Each number is 200 + 40 x the weight over its row's rms, rounded and kept within 0 to 999. Layers, rows and columns count from 0. The size before them is the row's rms in percent of the matrix's.

# layer 11 MLP down, 64x192, rms 0.239, rows 0-21, columns 0-63
094,181,214,215,207,242,297,185,235,166,256,178,199,191,172,140,155,233,266,233,153,237,274,207,115,264,284,255,191,141,247,207,204,177,189,168,255,121,237,177,277,179,184,210,197,173,177,168,193,229,266,228,271,264,178,259,241,182,206,222,171,216,198,234,243
086,188,231,203,177,207,190,258,288,213,153,185,141,202,188,237,269,261,143,247,228,203,177,133,174,165,237,160,236,227,111,235,211,203,157,210,216,186,227,216,189,214,250,146,135,115,223,181,186,207,174,241,144,236,269,222,184,150,159,219,291,261,145,200,206
094,193,221,191,217,269,151,193,217,232,229,190,223,202,189,260,263,202,216,214,189,182,199,216,194,250,227,204,282,161,177,210,186,215,201,169,269,177,92,256,177,213,167,171,107,268,235,232,210,231,206,161,209,190,247,185,154,205,109,188,258,93,214,109,190
094,195,203,256,223,173,202,218,153,225,295,159,233,170,224,190,198,246,258,270,188,257,207,215,158,153,154,224,295,225,178,195,94,225,176,152,163,189,184,149,265,189,202,207,221,188,193,206,246,191,245,244,179,238,215,78,234,130,246,190,188,206,175,179,255
100,179,228,185,171,230,189,223,174,211,115,140,195,135,170,98,208,158,148,147,204,81,193,181,174,209,217,253,155,186,230,214,169,160,176,183,212,156,169,261,226,172,205,153,188,136,151,225,172,169,134,235,122,167,186,215,174,167,234,209,179,265,229,226,159
099,158,214,221,203,251,174,178,127,261,185,156,160,172,203,150,208,191,268,85,234,173,170,194,180,164,198,227,176,243,240,230,155,219,144,183,242,226,228,227,240,212,291,184,180,164,226,213,165,173,175,246,165,244,223,189,221,206,185,149,188,237,187,113,143
107,166,169,221,203,266,168,228,250,245,237,229,175,149,224,210,267,211,242,233,195,214,131,196,205,182,202,220,156,253,176,197,158,204,264,243,208,170,138,226,202,139,187,237,199,191,223,178,178,158,226,223,216,178,217,196,208,148,157,200,189,175,254,58,220
104,123,265,194,188,196,213,199,213,183,160,239,229,269,312,177,235,115,181,259,159,191,170,272,211,127,200,155,221,236,174,163,205,222,178,209,133,184,225,181,103,264,201,144,177,255,249,98,190,216,190,125,186,190,223,173,154,214,233,206,201,138,227,234,274
105,195,196,206,235,150,157,152,154,190,210,260,163,221,158,186,296,147,179,165,255,215,266,200,198,227,288,179,130,200,213,172,231,186,156,150,196,228,277,184,120,193,268,179,250,208,223,224,226,150,192,183,205,246,156,255,196,170,202,162,140,212,204,144,169
101,212,186,217,195,223,222,217,199,207,142,132,205,171,205,104,269,194,256,105,147,203,184,189,170,149,263,220,202,114,335,151,194,278,204,189,260,232,238,218,171,208,173,164,203,217,176,237,167,157,237,235,182,184,182,275,210,225,182,211,214,224,236,136,197
101,149,168,253,199,208,247,127,249,209,181,146,153,177,253,266,202,246,196,165,244,267,199,185,220,296,173,228,219,144,207,277,292,174,233,192,156,192,238,215,205,168,146,236,215,312,175,197,218,149,151,204,233,201,182,265,201,170,214,210,189,215,156,265,204
098,158,211,200,199,219,181,245,253,182,158,202,145,215,151,141,245,192,264,226,213,152,170,162,285,178,129,189,176,220,123,209,159,194,177,206,163,249,157,265,242,192,205,168,199,155,198,191,109,268,257,227,126,202,167,188,170,151,76,180,238,154,216,197,221
104,182,184,230,241,150,122,145,181,177,169,214,179,100,185,187,204,203,198,149,160,195,196,193,234,157,215,242,178,164,162,181,98,233,164,203,199,218,234,227,221,250,182,222,247,203,180,253,218,151,221,222,168,259,103,239,231,224,264,182,168,206,243,250,142
082,196,223,269,160,153,149,120,194,133,218,223,189,176,210,103,147,174,166,198,185,226,185,253,148,178,243,208,164,165,209,184,165,176,145,177,280,164,215,191,224,196,155,194,76,232,189,204,285,235,170,238,286,211,217,223,245,216,221,207,249,173,277,296,141
099,244,157,205,235,212,193,267,256,253,181,284,203,164,197,175,219,183,272,213,197,259,176,138,222,235,232,189,174,174,225,168,142,162,217,175,278,216,213,193,191,182,202,259,204,162,213,169,164,165,201,243,157,263,195,162,234,259,209,218,171,250,183,202,273
104,251,255,196,182,217,241,201,236,226,194,248,266,189,260,169,207,60,209,195,216,217,202,164,167,210,197,210,170,214,240,141,127,234,208,177,206,147,169,179,198,186,249,183,207,148,196,212,202,170,210,177,160,169,286,168,219,259,195,232,194,181,295,216,188
099,226,234,210,328,151,227,208,177,148,179,248,256,232,169,248,168,204,205,220,189,198,188,157,201,264,167,240,200,220,189,226,253,134,206,244,158,229,153,158,220,197,167,197,137,202,125,157,241,179,204,227,200,191,188,118,122,130,250,229,110,190,199,234,178
095,161,188,200,205,153,162,119,216,202,153,187,229,173,219,184,202,127,119,264,196,167,182,203,174,201,165,228,161,219,201,161,175,207,237,205,199,136,222,108,150,213,188,222,238,194,115,168,178,224,190,141,190,131,185,274,230,169,232,229,189,192,259,241,179
108,117,218,205,161,192,174,195,217,240,176,226,194,179,182,132,259,162,222,203,212,210,229,160,229,178,241,165,145,212,178,162,181,176,185,190,215,202,202,244,221,225,186,196,227,243,241,174,210,152,190,196,97,252,147,206,191,196,173,197,221,204,218,184,171
090,171,195,235,147,243,272,227,202,153,149,237,245,168,168,191,195,189,180,261,165,197,148,186,227,220,188,201,245,208,237,140,216,214,221,210,225,165,193,183,129,177,177,201,222,260,256,210,198,276,287,233,265,183,163,126,136,185,214,211,180,241,257,253,108
091,247,189,206,160,238,198,150,267,152,150,166,248,152,224,218,198,192,172,202,240,220,207,208,246,196,216,135,168,211,199,160,166,172,155,249,237,270,163,182,218,229,138,210,265,179,165,210,157,151,251,264,199,132,171,244,267,263,175,263,203,294,256,177,163
090,208,210,180,193,156,180,150,188,182,172,197,246,159,259,122,170,200,248,179,177,166,200,250,157,143,155,192,184,239,170,222,190,227,245,159,198,218,207,222,230,198,177,208,210,254,171,147,183,196,169,113,207,184,242,242,172,198,257,240,219,101,253,202,208